Part of a small language model's weights: MLP 256 SwiGLU.
Each number is 128 + 32 x the weight over its row's rms, rounded and kept within 0 to 255. Layers, rows and columns count from 0. Numbers have three digits each. The size before them is the row's rms in percent of the matrix's.

# k: layer 3 attention key, 128x128, rms 0.0802, rows 32-48, columns 0-127
# q: layer 3 attention query, 256x128, rms 0.0865, rows 33-48,97-112, columns 0-127
k32 124:077160109184112072114161161136131084144150119077118137152141184142160102098155122153171114130188096163106173136160074170108104111126159045184137101088142149087142130153070068115145130142145161122155083143111108101136125190106117140119153101139128122195078120115142150095097145147111133127108127132108080175119075143110109064179077107103102075114120164077201090108082077132119120135158
q33 142:151104174130119176137104103079131133130119149196146117198106090127134146144101124067105087125090167131115064112161151078168153145134074199085133128139120171185127140117153147183096114120131084134072121108202149133098099082155154121112082140116129089093123111108099140134173088104134089189121127156166146110143181136141177177092173123152188202139081131129100191135170137116119124144115
q97 088:141145112051116150168057081073111102114053079163128112124118083141134179121121033150156170165112112130127100126095130155102163150076147139138185150058070155147171149111138185126130124153141175148131131127083147158116120136183140152211090142139134151155153163128140128116096119066144143092125150123170155120070146149143045145146104124128085124137095133101110125169120154140150155088112
k33 101:140146073102119154190131131124095116077114076126131082099169126070082151101137102099150212169127107195143131124139154157100142144084107156154110170168097177132099066091131121125066146063111095099113148094157136127147195157073123090158090125125155146156138162071130170103086112118133140118191139096147167121143172092077106147127122117133129160112112088094116109096168167079118191170141
q34 104:139152143116111164138062062045123135121099138155157155177156132104102137160104164090106121174181152150130069091126153122160178200105107157096139161148149162170146160096153124142105139095085089164071121101150132121103140144142180092100085107135115074111157069064164143119134094044166088160134149152118149107132179103135191185094161093156140135142093114105094130154111141134123125157089
q98 101:192107093088125170174107109118109189092090070126127111114176096113112142102109109120164161121098139164155071120102106141116183140080101174180188141118145190168115183127101148123136099079107135183130147076104182143142115141167147132160100135141173128156098154133161102177073174079146142132127157128090115134140143157152096137111093134108162093138047151153080118202106149077183156133127
k34 109:123164065102113176179096117050101109122096069159131055137160091093139148134108093146154167128134146153090147168138109226106224193085130132088137171164156134115122061112136194147144126107109086154112163159125124115168137120131154120110117116089118164174138126098126137102067126092146169157149168124147162133158159121054156136165115137114092116118106090104083093123115126142135112163117
q35 107:115148121125111153120082107050121117098165133163158090126148120140114156096093107076082161132152149114089098106188132076121162165145117118090108143131128166146120123108132099125092110108119104130091135127189113116099137109131171107142076130159146035115119105067141121097141091136136121153151100180148102106144153106119236166094154116108150227128037079088091171131177132102109159148123
q99 115:133182106060123128116088057096096119105048090144152116139106095082169160140108084138127142144108120139097079143087104164141154119061159156148164168113124127126137119088143201129150080088134184139123140119111137115171156169158121158155097169152186086150105162143097102147081134113105160094124189131152163106129137178143071141140071104098105068130128196077084104155092107114144171144114
k35 100:164111132124097150156160119102166124068163071161106097119171070092078167139144116069146105065111184110112142143135104156123122181138094115109125194102129106100134128121154118201118094080097142084119167103113099085120129044084128120104074175133109138162138086089152170126133101151153145186149110144135162103080156131103153168109128134128154206186123086141139135096130200099114156166097
q36 101:099126047104156091080143134147158145130158102128079103087068141118160128134093064138102149144135131096113156138096120185063142111130191122135111080085149102107102120123121161144097132134149188166167124183099061121150166162090155143145163111165104142098115154130133096153112155135118166103121166137042167125102106124107068073162137163130069128102166113066157114117104094205114130079097
q100 117:174162108144124058126123058099082083114114139164109104159131125131154160129097137122097138131087115118039118184117136142164096074146101133090166132192179123091156156121140130134091117104172137070157151125126156093171180110134105123084123125196174095126096120075130123141107064125028199116109172124128137112140154120075129086126087102141121151092141102076091102143147143107104154139092
k36 108:119134044144176098120204173099150195166051097142114127093105137199151131136143071120133166098170048131134150123136100100109159128103186094129133206127159115103138112104073182144137128127166107155117111172130120135144103204124151153126093098069121133139165151131038116119140152114137155139101183163135101138103112138106122158128116119146061143131133171094105095131113127170113134118164
q37 092:140122146127124163095161161164190162146136183156119123096100132089179157079132126116109127095096119145123123171179164137122104098121167120145138130094158080101166154115076155118133094124190221143174099148128129073119148158138113142103166162152142184110110164197055081158152154134166164050082101150140119160124106156145064073154130119156131143117188146154110106152166117100121118056133
q101 135:102147133128129209053155111155132129146094172161117142154109139161126120149131111171157122097132055070169160146144147122047153130097194136105113120094137086172071112128111162128163181155149119119137107158105127107097088156130091121149174162092110112133095105175049081141137159156190123104102104137127107147097121144143105044153133146155083126096161153115153141085150102182075108103187
k37 121:110139165101111111098175170125091098127174195102131155125106103143137122142130122107074113122094181084149099079161123075169079089148126092115163034104139130156101182111167117110140163162141190094120099154140147106089083112181180129065090135124154107092159095111087113078178066157112106141174124145115076154132120133167161111082135123122133194157119103143109200146116132097090143104130
q38 099:115154080088084142116153146163124175124104089104109137053103163156203099116126112132161096131114107101132167151161109159109136099079121102133137136062126074111129167111118157110100143160114186104202080180084142129154128167156110118109181137143104201118114145125066077134099176184152156086110137126130124156111094175130083093196141148170080078117131142131137104154149098133124138045149
q102 112:151108118130146175109127166148122113176130172133081122142133148133138114147107089126161153131131073043121194167167125128059145119136162102145104137094124058120075091118093159125077182113122120147127126200125146079126163153155163158107149160114058140109105132178074112144094145113181149091125116101100109161069123132168152123137140206175056121108195130141150124091147117149096061128144
k38 100:125137134138103067066207207116140115164106169097079172112105144180160123096101095155101154158128103148148107098108106075130129117077109101128126125092139123140142140127124106105140156151156145143137094140177105105087086179180140184173102064161133143143131129148166100128172083066122105120159200102103108179097091123157113122081117082098115095069119110109133139145054102137190106091154
q39 099:079082110104106064099159172169166093174079078113085133149143130126117128119114145139145100153085106135162150134130111186071097138158101152125112143093141100115097129128107157137147180117109153159164159144062129119104134153125115180114135119137118174128138107190123137157088235126154170061077143136147130110123086158155070057197115108160082087113195140110153102112130077140115114163105
q103 104:137085159128130195100160129158124138153109171135106138170140097162095083147107169157150124094148089097149148118165079110140125113167173176188109160056154114112074124137136112068072108146129128111117124182064159105094095113126130143152150148091076167093082134163092106102091144134139126147099107111151101172087084105168117061145147217110194100112150099111133121120197104100123105137188
k39 088:141156144133086101120138170157125153077131158158083149148120185131162075125128137162121130147105136191150096115110141142158057141088135157129127091092136115143138193118069114102150122181104176157111114184100149133137134154097153181193158175125124165147131155130089054153169161134084104118067123156072108157122121099177118040146139102172113128091132126068153157101110083142118147085200
q40 084:104060173097116191128115076158120071093160106139114110163168174124124109094115152147132134105132175161104138124121095123141161089119094123133109145164164180137107141152166058188160126138163145034121144137110112163143143097100091151089110180110158118128084114074152152096137086127116122151188146079087150191119184099128206134133157158102180138136115136122098132087106155125107134212097
q104 105:132113123147147097132134148091136147056150131140105107122139133122176153101149163109102102162141182161081106102129115134168146154154118112111163137176171120143162108119174101175093142134134198121121167094111112154119113082114111052115131123125172164123206137076183153057134065101087109137184165133137147109083129086077181200093162078198138167120082078124134106117104139100136113099089
k40 106:171104137120141152134092126133155121107142069097162094106184105097064135146069093110162122096152063171155140157155135112120173149144099137127110133123139127128054096106108083153063149134098106101139127091109068141124116154111074131150193198082081087110087116123144145089090169104198152144148091134131159118098197134124202148136131155132181121170151179109177168096138115074132131109134
q41 101:130137082103163108151089129071141171141173137164172114141110111117132213108101118070115153129159154136102123128123163120176157166140107130092133183183148206156157079108156119127122076167128125167102115123177149133178110138104145095125084116161152074145147115075146168080159099095104108141159122132179153141150142121128164160088169102151127214096078129083099188112087121105150128208112
q105 113:119148107111152155152061083106077137091128097126144149070130141120106187126120128134142171161088180183102062115084120197153174148096057128082112132180128138082141154133178147139143058086125154152108128145136118147172152110181112109137108181116195134135140138126055115107109076093091153148155139128145169129178152133117082138122163053146119129137116132091067117137119144124111199145094
k41 088:092128158101127120168074080075147090152169119126125104113153110071074188139164119149173141105130089135106142129111112132143134175109049160084140187139102209143145052114173163166084115075124148117078124142094128095166166125126149138099124145125121166081121121079121142117072114083142113123180129128188198077109134179133166132163135102155177159158117106163134165085156126112166129144156
q42 094:138114087151058124189116110182104085123156138119151186107131117097108103081120182104108172145129178079157138100139136089144116066093212125151158133109131130115142120172099135062137089108148071132109188137156139128176157181131101153082125148151103118082176102145117177094190113102185129136117101095100098187136118155136088075141146173171120095136127100112085093088168097116115083150119
q106 094:072140126114107178140170148159133115097122119132116174106178162101096111115127086184136145169146147151135112165087088167134124139104138124147201136086077137152145108158040141122151066047077082167185135104138171144113166170137092129135150129085111074195087152126081128136094149125147154086110128127099176127085096168135067104112141113105113113165163116129157102180112125143179081170144
k42 111:127147101148152130146151150162167145143128179136111122128182147100187116129169118138160195187157110066167148101100154138155089092121136125070159083056155076116138142114090166126099189096127105113133133164171119077177098144118181133096094108110136127082121053134141059145075089085138091144128124108113130111114070126121142134133118174093123126187132102110178074165122081173062105116151
q43 091:098105076117089094058161131124094141170119068107129137094141134121141122121103146161123117103074120124073141168108116117115114117125095125092117114076146047131149158107150185114150120128152219180139128098142126122159128196145149163130136168184097185108079107156072080091173176139166128133142153175101192121119100127094118100188160113170132100151153097063157150144098116114094164102078
q107 090:146125100163095116123137111113104139146084136170047131107134109182158114125107142148150128085138102120077184206142095080164147094082135138116190101117139102144124173161091183105100129124116159133139183144121164096126197181135116203171153085179122113166146110160146105088076080176136122110133123135072161179126158177074107082131141139128068125095123103116124106180133130091178124098104
k43 091:116108118174136071094195156069150146088089106144069155138108147146162116137068055119103229103092137120133146108195103133129151104045132129126155163090123092118159169091099127119127112158134159130128127157162072137138110175120142148160138106090101156126133085112148088145133130171196082148050164158129111137105144081119123123090144135099096114117116143143177105057118080143111094110158
q44 103:066136159130134144108106161186102126085145132116090155095113069128112114136093161161110078160117126154187138131057129138155088162152114120095136116105139092130088156142101136173141185126150145141160113167027090144133126126149123204122154144130111151143112109104132077145127171171134128072084122087106140110099098108170036066187090158139097114167147134187168117078149167173113137118112
q108 107:091132143175151157131107139181157114180111157122222101079105077092089155061083158155108085114140127103175150104062184167170106144086146119133117149089108129115108079156131113085134171147134099114146139132159062124103089132075153175109122152175112150119159063123151196156185094125135095158116081136061130112133065123123093104140136135117105110118183174122114154125146114116103099141161
k44 086:060125082106156188163119107109102075104097159123134154108073137124089106194100064084107148132148090127086088155144175127081111177101187124087166098150080119129110177134104106164143135130145110101156126118096157190174201201131165091107161120129130179156119137161111113152101145154083124090128129147090147166159125138150121134186129067113080124117179133124157097170100144145076110151087
q45 087:122156194163071135137091127129180166156120132178177119102130143113153175102122125144174163135181109172201142105159157150134147164089082102186130134141121157086129124156162114118135091165115045143109129128160149137145088142078118072157092107074183178152150099114162135141117121130077137113126137121167077101156181136177187175122113131140139132103088187120092102172142179060122148160151
q109 092:139136192140082104136153094092122104068173135095134142137153090135151131179108150082116115121129199160123057137196107100147113142118126090133134119122154145090095149118127087145129141142171141135093106101160180166068115119154129093139131200137169138136144170155196172086139145098139178138115141154155103148112172096174186100109110081111207191175129113114143179124172157067098156097103
k45 099:127145132070145165142093081139113111100119119115139112154187116101091099162128136116128168138128134171122087107160084083139143159203086085095083146165135214161095077119135061201098096122081112145085131131162109145115146072088119098133104167162167163142090143108124156137121156094104135171162091094127141152125167109150146160163138126137155195129080071152073137093189119072161155141150
q46 096:122140144125176107111128142077097157099186133099132118118087142155104139176127133086122145154148167132086077151128128111096153149180139171114076193125168198155126103135165085123091158146157138151120154109086159120061104111073169073120080182165158051120140162101153105144175102141096159180190153108139092154108178092151132138099141128126110221154103070096146170122151133148107134121121
q110 112:149136113122162060147090108106101131124126114109111120108101144073174150102141122102100195123143168119092123143068207157159112108098106093117133120146108207081169116083138187120092041109146148130176187114082109110170184097108148130143123086140169166120176108120137148113096081114062134099162162094140150104141163087104110183156093098103112153074096118144096135126105159119098108184095
k46 089:074163142124163095111163146098145187104155098130131105104126151107142206146128117150083107078171088125092162130129153155100136107152137084087120189171169151121123087074160164106079080167170102102131170070179108113124115143137134162133096105178175157151131110126089099096061159146136159124179184147183176127086148135059107129130130142108126174084134153109171054150115138130109129182132
q47 085:138110091139088145121138151192110115160171095075095163109137120162160089153091103156060092078120125084139130159117114127128096192100113087098136106063134082134127161157109097160157141181121186173181105092130124145067139167166126211146161167170054116129101130167090109110127082149174158133141131129081126115144129079117076107100129108120138114150184099083139139128114136166168194096117
q111 088:082100136090145173075157146120155134152092131135094088140127128169103111104076093185141162132201069132133140128142148107098131142114181142143174139079074100084123179167122138093146107182088183152159156139141117133144098160120128196083183125186091156160085116118109109184160103105153117083135127113093134165139130117092113095166117179147144066140176111062082122127156073156112090096093
k47 101:106124124180142150126187168125124154153096136144112174131056134144115037140126152120112116130135083125122147134168081152135104071169141097113143169050156103107175193173039132103155149150135131180139133122167135100149160214154081143110076144090073089160162095130123139105154109198108079115072155154100133121147069112148122131115104092119127112104126161119115121131102105180100137097111
q48 091:172136103121057083196154129060123140138133108186114138133084103095094161145137134070076118110107105143142146159132118086135141174129092151103114167196108167133129130113108098144129078122072091114092145076181161094189174092130144079075113131110095084134143092105158142171190139163114056184142140113109163099154132094114192122114146157127171156117115118177167152082152134092129127100148
q112 098:187140136044122115217104098101094143124171133110150123144094104056114150074144155057096094100063146151113065099140151116150152121145082130123158154170174125109106127140161099131112056143128098152128133148149182157177149118050118101094113156128151140105127074094147166123116130121120159103164088159125110104157153102120108208142136113121135135144077122160088123174110204110113160135099
k48 086:085146165171144157089089169112152089120077113096114133129182124159110116145092080140144170162160123099121150184074129108145156107076124143147139204132156134157081112105165151177155109093123103069079131116096104133137138103147123129201117153138168111173121176118202139151084101046102178130107089119109185115111159089095099162181114181144172135116100095115132173101121152103121121178086